config.yaml
n_head: 6
norm_eps: 1e-05
positions: "rope"
init: "uniform"
lr: 0.000911
lr_head: 0.00476
schedule: "wsd"
Each number is 128 + 24 x the weight over its row's rms, rounded and kept within 0 to 255. Layers, rows and columns count from 0. The size above them is the row's rms in percent of the matrix's.

# layer 3 MLP down (transposed), 1536x384, rms 0.0368, rows 959-975, columns 96-191
size [ 80  72 153  59 113  73 141 118  87  69 110  89  96 133  90  93  80]
[[141 159 137 114 174 117 135 140 117  92 107 120  83 138  97  89 138 154 128 117 119 150 133 147 101 111 126 151 134 140 134 143 117 133 102 100 116 109  67 114 134 142 142 117 162 122  99 120 119 123 136 142 127 116 126 136 188 157 102 125 113 132 127 149 110 126 143  92 138 119 116 134 126 144 114 144 108 101 107 136 139 166 134 121 151 136 123 167 135 124 113 113 141 101 116 120]
 [ 93 113 159 128 174 116 155 140 134 174 114 121 155 156 110 151 149 171 135 147 117 122 162 133 141 107 108 134 131 105 100 144 144  96 140  87  96  98 125 181 141 135 173 142 121 116 137 138 110 181 175 134 120 128 120 103 145 127 120 114 102  78 135 141 103 103 141 136 148 141 126 148 129 110 149 116  84 145  97 147 103 126 111 130 154 148  98 113 114  83 141 139 124 183 121 109]
 [ 99 155 108 178 111 183 115  68 161  82  66 128 141  86 101 120 144 115  83 175 111 120  77 118 137 135 167 115 153 113 116 144 144 110 134 117 132 144 154 134 155 128 147 117 149 141 161 127  67  88 157 128 151 110 128 148 131 146 169 137  66 138 130 156 168 141 129 126 167  95  94 127 145 138 150 131 134 103 153 116 127 164 113 102 183 105 136 134 126 158 151 107 181 123 116 155]
 [ 92 127 145 125 120 109 160  89 135 126 133  93 138 149 124 168  98 166 123 165  89 134 111 129 114 123  87 112 118 133 121 102  64 145 153  88  89 150 113 106  97 127 149 141 115 110 132 129 148  99 110 150 141 133 157 154 132 100 126 110 149 140  97 140 116  96 116 155 119 152 106 127 139 113  80 123 173 129 127 118 118  78 155 149 103 132 118  96 157 164 171 114 147 170 147 149]
 [114 117 188 177 109  99 117 108 149 131 155 143 113 144 115 118  95 128 125 129 119 135 141 135 133 134 112  94 107 117 150 108 113 137 125 105 127 128 127 112 130 133  57  98 129 156 133 154  99 109 113 167 128 141  81 111  75 118 157 156 144 115 146 129 119 140 159 133 141 173 105 122 109 148 108 173 151 124 130 134 112 104 113 143 144 127 140 152 126 151 135 144 135 142 153 126]
 [ 99 164 136 158 121 152  93 150 180 133 159 169 130 147 109 135 126 129 129 119 149 182 127  96 119 146 140  99  95 132 125 124 112 130 154 134  76 134  90  82  95 130 108  90 118 119 147 149 171 180 124 105 166 117 155 173 156 154 147 136 130 105  91 102  83 125 112 141  99 123 127 149 105  94 116 139 112 111 156 120 137 148 119 145 156 121 163 126 181 133 123 125 116 154 143  62]
 [147 109 158 143 146 114  97 121 110  60 124 104 123 126 118 122 144 117 104 126 122 150 126 112 128 133  99 114 154 131 174 113 135 150 162 119 155  96 118 132 144 115 130 147 128  63 148 160  97 149 153 114 123 115  92  98 142 184 121 122 132 154 133  94  99 144 121 134 133 121 102 111  76 118 118 122 121 135 119 113 130 133 100 101 148 142 136 177  97 152 113 106 125 136 122 147]
 [120 135 149 145 152 157 158 141 155 148 149 119 146  80  84 101 136 135 145  91 135  84 141  98 118 164 125 113 138 111 133 148 167 124 157 125  98 115 104 141 136 135 119  99 108 127  97 137 131 104 136 114  81 124 111 121 130 134 128 157  55 161 104 132 121 145 143 132 102 119 105 125 105 128 104 120 133 100  91 139 164 163 142 136 166 153 141 151  83 126 126 103  97 115 126 130]
 [116 115 198 147 155 127 151 136 106 122 118 187 178  67 119 143 137 145  78 159 149 176 120 131 140 125  98 133 146 119 128 170 111 102 104 112 143 121 151 105 108 136 106 133 125 127 135 140 140 120 150 166 102 127 123 144 148  87 171 121  80 103 108 179 146  82 144 128 174 142 150 132 134 162  81 174 108 129 140 115 172 115 128 162 110 116 173 162 114 112 104 120 116 145 109 131]
 [134 111  99 104 107 118 105 137 122 111 150 156  98 118 134  96 107 104 149 171 133 160 170  97 141 141 163 126 152 102 157 126 155 142  80 163 162 110 139 129 135 128 137 179  89  91 156 181  94 132 158 159 102 125 119 117 135 121 149 152 156 149  97 106 152 123 123 112 112 125 142  92 129 151 127 127 131 122 138 108 152 136  54 143 120 135 101 137  94 157 114 200 167 146 138 111]
 [ 91 125 154 129 147 113 142 154 142 142 119 109  95 176 124 107 130  69 154 120  89 132 115 140 169  93 142 118 120 118  93 160  91 141 131  95 142 127 158 130 125 118 122 154 137 134 112 115 165 109 143 136 105 144 154 148 144 143 159 138  89 113 116 182  94 105 126 147 155 106 138 164  99 105 136 100 111 161 132 112 116 138 214  78 111 140 142 172 131 170 126 199  78 120 129 120]
 [127 114 118 161 156 119 121 144 116 136  87  97 144 158 134 132 104  99 160 186 142 124  54 154 158 123 126 157 130 131 141 110 149 104 133 143 116 150 131 113  66 111 125 108 173 122 159 133 127 158  90 156 150 106 118 118 148  94 128 173 143 159 120 122 127  82 107  99 145 126 135 126 105 123 142 118 178 147 111 158 146 183 141 149 147 137 136 137 137 161  99 117 137 144 136 102]
 [147  96 154 153 136 139 151 152 120 156 128  98 121 203 144 108 123 116 143 117 149 123 132 134 115 121 141 176  90 119  93 124 121 118 144 138 160 103 162 151 129 138 162 167 162 117 147  99 126 114 136 101 139 135 135 116 122  94 120 157 127 108 142 152 159 129 116 153 129 113 117 148 100 140  77 147 148 146 112 114 127 135 122 165  92 115 128 153 146 105 130 119 117  71 117 170]
 [143 160  97 107 136 118 142 125 157  81 113  76 124 173 124 131 135  96 121 132 120 127 137 126 119 127 172 162 104  81 122 141 139 140 121 155 116  93 150 110 109  97 105 119 151 129 110 155 106 158 121 144 117 158  97 102 128 123  91 139 167 165  80 159 121 136 130  92  61 142 174 146 123 155 115 100 138 108 147 110 146  91 127 136  88 126 154 141  80  88  92 145 108  90 121  95]
 [113 149 151 150 131 120 143 148 159 131 161 137 102 103 129 136 101 134  91 134 102  65  92 130 124 130 155 154  85 116 163 167 141 135  97 119 140 138 163 152  82 140 147  89 134 143 134 154  71 131 149 121  90 117 184 111 100 128 111  63 136 139 113 116 100 180 119 109 110 141 143 146  97 134 114 137 124 175  97  86 106 105 109 126 141 110 138 105 105 126  86 128 141 126 181  92]
 [120  53 124 125  84 110 117 170 156 163 145 124 122 110 145 162 141 174 128 119 110 108 154 156 162 132 145  91 120 145  94 136 116 149 173 124 116 145 147 103 146 125  96 139 103 123 122 153 124 150 127  76  96  88 149 124 135 105 100 158 129 118 152 141 141 124 136 154 166 180 146 133  79 136 140 114 171 156 158 130 117 140 120 150  93 125 176 164  81 144 153 134  72 162 122 132]
 [ 79 140  92 141 141 121 137 151 136 115 120  85 151  97 104 138 113 139 183 125 130 133 121 160 143 141 169  87  92 100 167 129 110 143 173 115 117  94 131 140 121 115 168 162 113 158 148 114 137 152 162 120 157 123 158 154 167  83 124 109 134 122 134 114 116 187 104 105 136 121 172 105  97 170 141 114 136  93 114 128 127 172 146 134 117 125 123 128 138 139  98 118 102  96 133 135]]
# layer 3 MLP up, 1536x384, rms 0.0492, rows 960-975, columns 96-191
size [ 80 123  69 113  81 121 110  97  74 105  95  98 111  95  99  90]
[[153 142 126 136  91 137 107 124 119  98 142 141  83 111 151 101 120  86 139 106 122 135 100 123  95 147 153 117 147 144 135  99  92 182 112 169 148 169 143  66 117 147  84 125 131 133 122 120 142 105  93 135 141 125 114 156 125 123 152 149 129 150 113 118 158 134 107 129 125  98 127 109 118 123 102 130 166 126 166 126 180 122 149 131  89 116 132 150 119 152 113 112 114  93 143 153]
 [138  99 144  75 175  53 123 172 116 175 184  88 104 164 156 147  96 145 172  94 124 138 155 152 130 135  98 107 127 155 148  77 124 148  99 154 118 115 121 131 114 128 107 135 132 149  74 107 170 159  67 149 122 129 144 120 130 110  82 111 149 138 124  96  82 145 128 113 103 136 142 134 137 124 105 119 143 174  83 148 161  95 123 141  88 129 132 121 112 119  95 121  77 109 135 126]
 [164 112 119 123 125 114  89 160 129 132 113 159 114 118 142  86 152  86 146  94 161 133 136 123 143 125 161 140 143 129 142 155 180 127 122 174 178 132 157 131 163 146 110 106 127 152 129 143 121 128 122 125 126 105  86 104 141 157 121 141 102 121 161 107 141 169 126 113 138  91 142 131 118 143 195 142  87 130 137 135 147 187 117 118 146 133 130 163 114  96  72 121 127  79 108 114]
 [161 116  71  63 143 159 143 118  98 151 107 118 134 103 168 125 148 102 122  93 152 110 107 102 125 114 158 132 156 128 101 170 143  95 133 135 132 133 124 156 121 120 207 165 121 117 117 127 138 132 153 104 134 119 196 145 157 113 117 141 125 143 123 154 110  95  96 127 114 107 164 142 134 110 146  82 122 132 147 127 128 140 151 118 137 155 112 111 127 139 103 124 137 116 109 136]
 [151 103 127  92 131  87 162 110  62 132 109  88 118 108 152 118 130 125 136 152 111  83 122 153 136 119 133 178 167 136 139 133 154 107  97 151 170 139 153 184 157 119 146 165 139 136 132 130 106  77 124 144  98 133 103  90 126 109 106 111 134 141 157 156 187 126 141 111 161 139 112  99 159 157 150 117 148 117 108 126 136 119 146  99 117 130 100 138  84 124 125 142 149 102 113 180]
 [130 138 101  93  91 143 129 142 167 188 127 141 130 127 127 150  94 126 160 120 120 107 139 163 119 134 101 118 142 127  91 108 101  93 126 159 121 144 140 151 104 162 136 117 115 211 119 135 149 103  43 158 111 141 139 147 152  79 115 113 110 102 109 140 149 119 135 108 152 125 135 117 138 132 154 120 160 125 122  97 143 141 148 146 114  86  65 119 156 120 115 144 123 121 124 105]
 [139 121  96 105 105 101 113 134 111 131 110 158 104 171 180 155 129 119 120 180 127 163 121 154 142  81 124 145 128 127 115 122  83 113  93 128 168 133 126  98 120 110 135 152 188 130 149 122 111 122 115 123 174 141 149 141 137 111 113  98 194 109 146 156 157 110 109 141 150 108 165 133 146 124 155 113 124 162 151 126  84 101 142 110  85 115 108 108 178 135 102 154 127 151 140 121]
 [150 156  78 117  94 125 103 102 142 132 118  83  74 187 134  93 109 124 183  74 120  74 124 138 117 141 144 103 146 116 116  70 146 152 150 149 109 127  97 134 121 109 153 137 149 134 121 118 124 139 119  89 143 134 144 110 130 158 115 146 167 159 140 101 121 151 124 125  81 147  97 102 117 104 149  98 154 100 111 111  88 142 141  98 136 130  83  79 152 154 144 145 111 108 154 127]
 [113 137 154 152 148 132 133 123 122 151 114  81 135 124 139 159 161 149  98 105 108 115  87 150 135 119  94 124 106 148 128 104  85 107 174 101 102 113 116 129 109 157 108 104 144 151 128  85 142 132  81 100 157 128 116 136 126 127 129 103 105  94 144 117 103 147 134 153 170 145 121 148 144 115 135 123 148 142 118 148  91 117 200 113 150 129 150 109 170 125 164  62  94 119 126 172]
 [163 122 120 128 103 138  86 107  96 110 133 153 151  79 126 162 122 168 115 142 172 121 124  88  83 171 100 119 130 130 148  89 167  87 155 163 131 131  72 115 125 146 134 124 112 111 143 103 119 158  92 118 159 106 103  90 121 122 101 126 167 153 139  95 157 152 125  92 131 168 101  88 184 163 145 148 146  96 119 135 139 111  63 156 140  84 117  87 127 100 122  72 170 124 133 122]
 [146 128 132 104 102 153 123 110 145 123 155 152 127 115 118 111 143 125  80  79 115 121 162  85 101 125 121 108 140 108 134 137 107 191 139 117 141  92 118 140 168 135 141 156  78 115  84 121 130  95 157 111 121 134 109 148 104 156 115  89 108  93 122 128 113 168 163 170 127 147 124 122 140 125 131 159  93 136 153 109 109  82 143 106 102 119 120 152 140 127 177 143 111 112 121 165]
 [ 77 161 120 113 108 126  85  88 154 116 114 161 126  78 106 138 142 142 130 139 125 148 107 134 127 132 124 109 179 174 156 133 151 157 135 105 104 145 111 130 124 111 103 110  95 139 119 142 141 151  98 150 122 110 117 133 136 146 140 120 145 161 130  93 103 133 148 118 114 152 133 113 161 128 149 123  88 140 143 144 148 124 149 104 136 122 111  90 122 162 102 119 134 195 136  95]
 [120 123 135 114 130 140 114 120 102 180 123 164 133  99 132 136  99 156 140 131 163 150 132 137 152 113 107 109 152 146 125 118 140 119 120  92 125 142 113 134 162 152 157 138  88 119 142 115 155  96 114 125 121 100 139 134 128 121 166 104 104  85 164 133 148 150 139 138 182 131 116 127 160 106 133 144 126 168  90 152  95 180 127  90 157 119 103 122 126 184 148 102 144 206 136 150]
 [159 115 128  80 122 158 109 118  90 125 110 114 144 147 124  93 164 126 148 128 144 173 167 132 119 138 126 105 159 164 109  86 122 123 155 134  99 128 116 111 169 139 116 122 113 115 145 105 164 145 110 125 156 145  65 168 149 131 148 188 128 110 128 143 167  81 132 161 154 135 105 138 157 143 142 112 125  83 149 142 146 159 128 130 132 141 131 129 159 146 168 121 110 146  76 162]
 [142 192 144 125 153 138 127  96 109 107 129 125 129 131 113  86 114  93 129 161 134 133 105 131  96 109  93 168 132 118 147 144 141 104  65 114 146 121 114 140 120 131 160  97 141 123 127 106 144 121 114 159 164 132 128 118 101 157 149 106 128 115 133 111 150 152 113  91 121  90 121 116 170 110 107 164  87 112  85 126 167 124 135 112 165 146  83  58 182 114 106 109 175 114 115 129]
 [150 132 155  99 125 134 107 122 123 151 143 170 110 143 162 104 150 110  90 154 111 100 111  79 131 138 122 158 168 152 106 104 128 122 103 152 134 156 146 127 124 138  73  93 142 104 105 131 142 114 103 112 105 118 104 112  92 172 113 159 106 112 121 130 151  77 146 140 129 145  92 157 165  94  95 119 127 150 123 148 137  97  86 115 138 130 150 118  90 103 156 125 140 179 110 120]]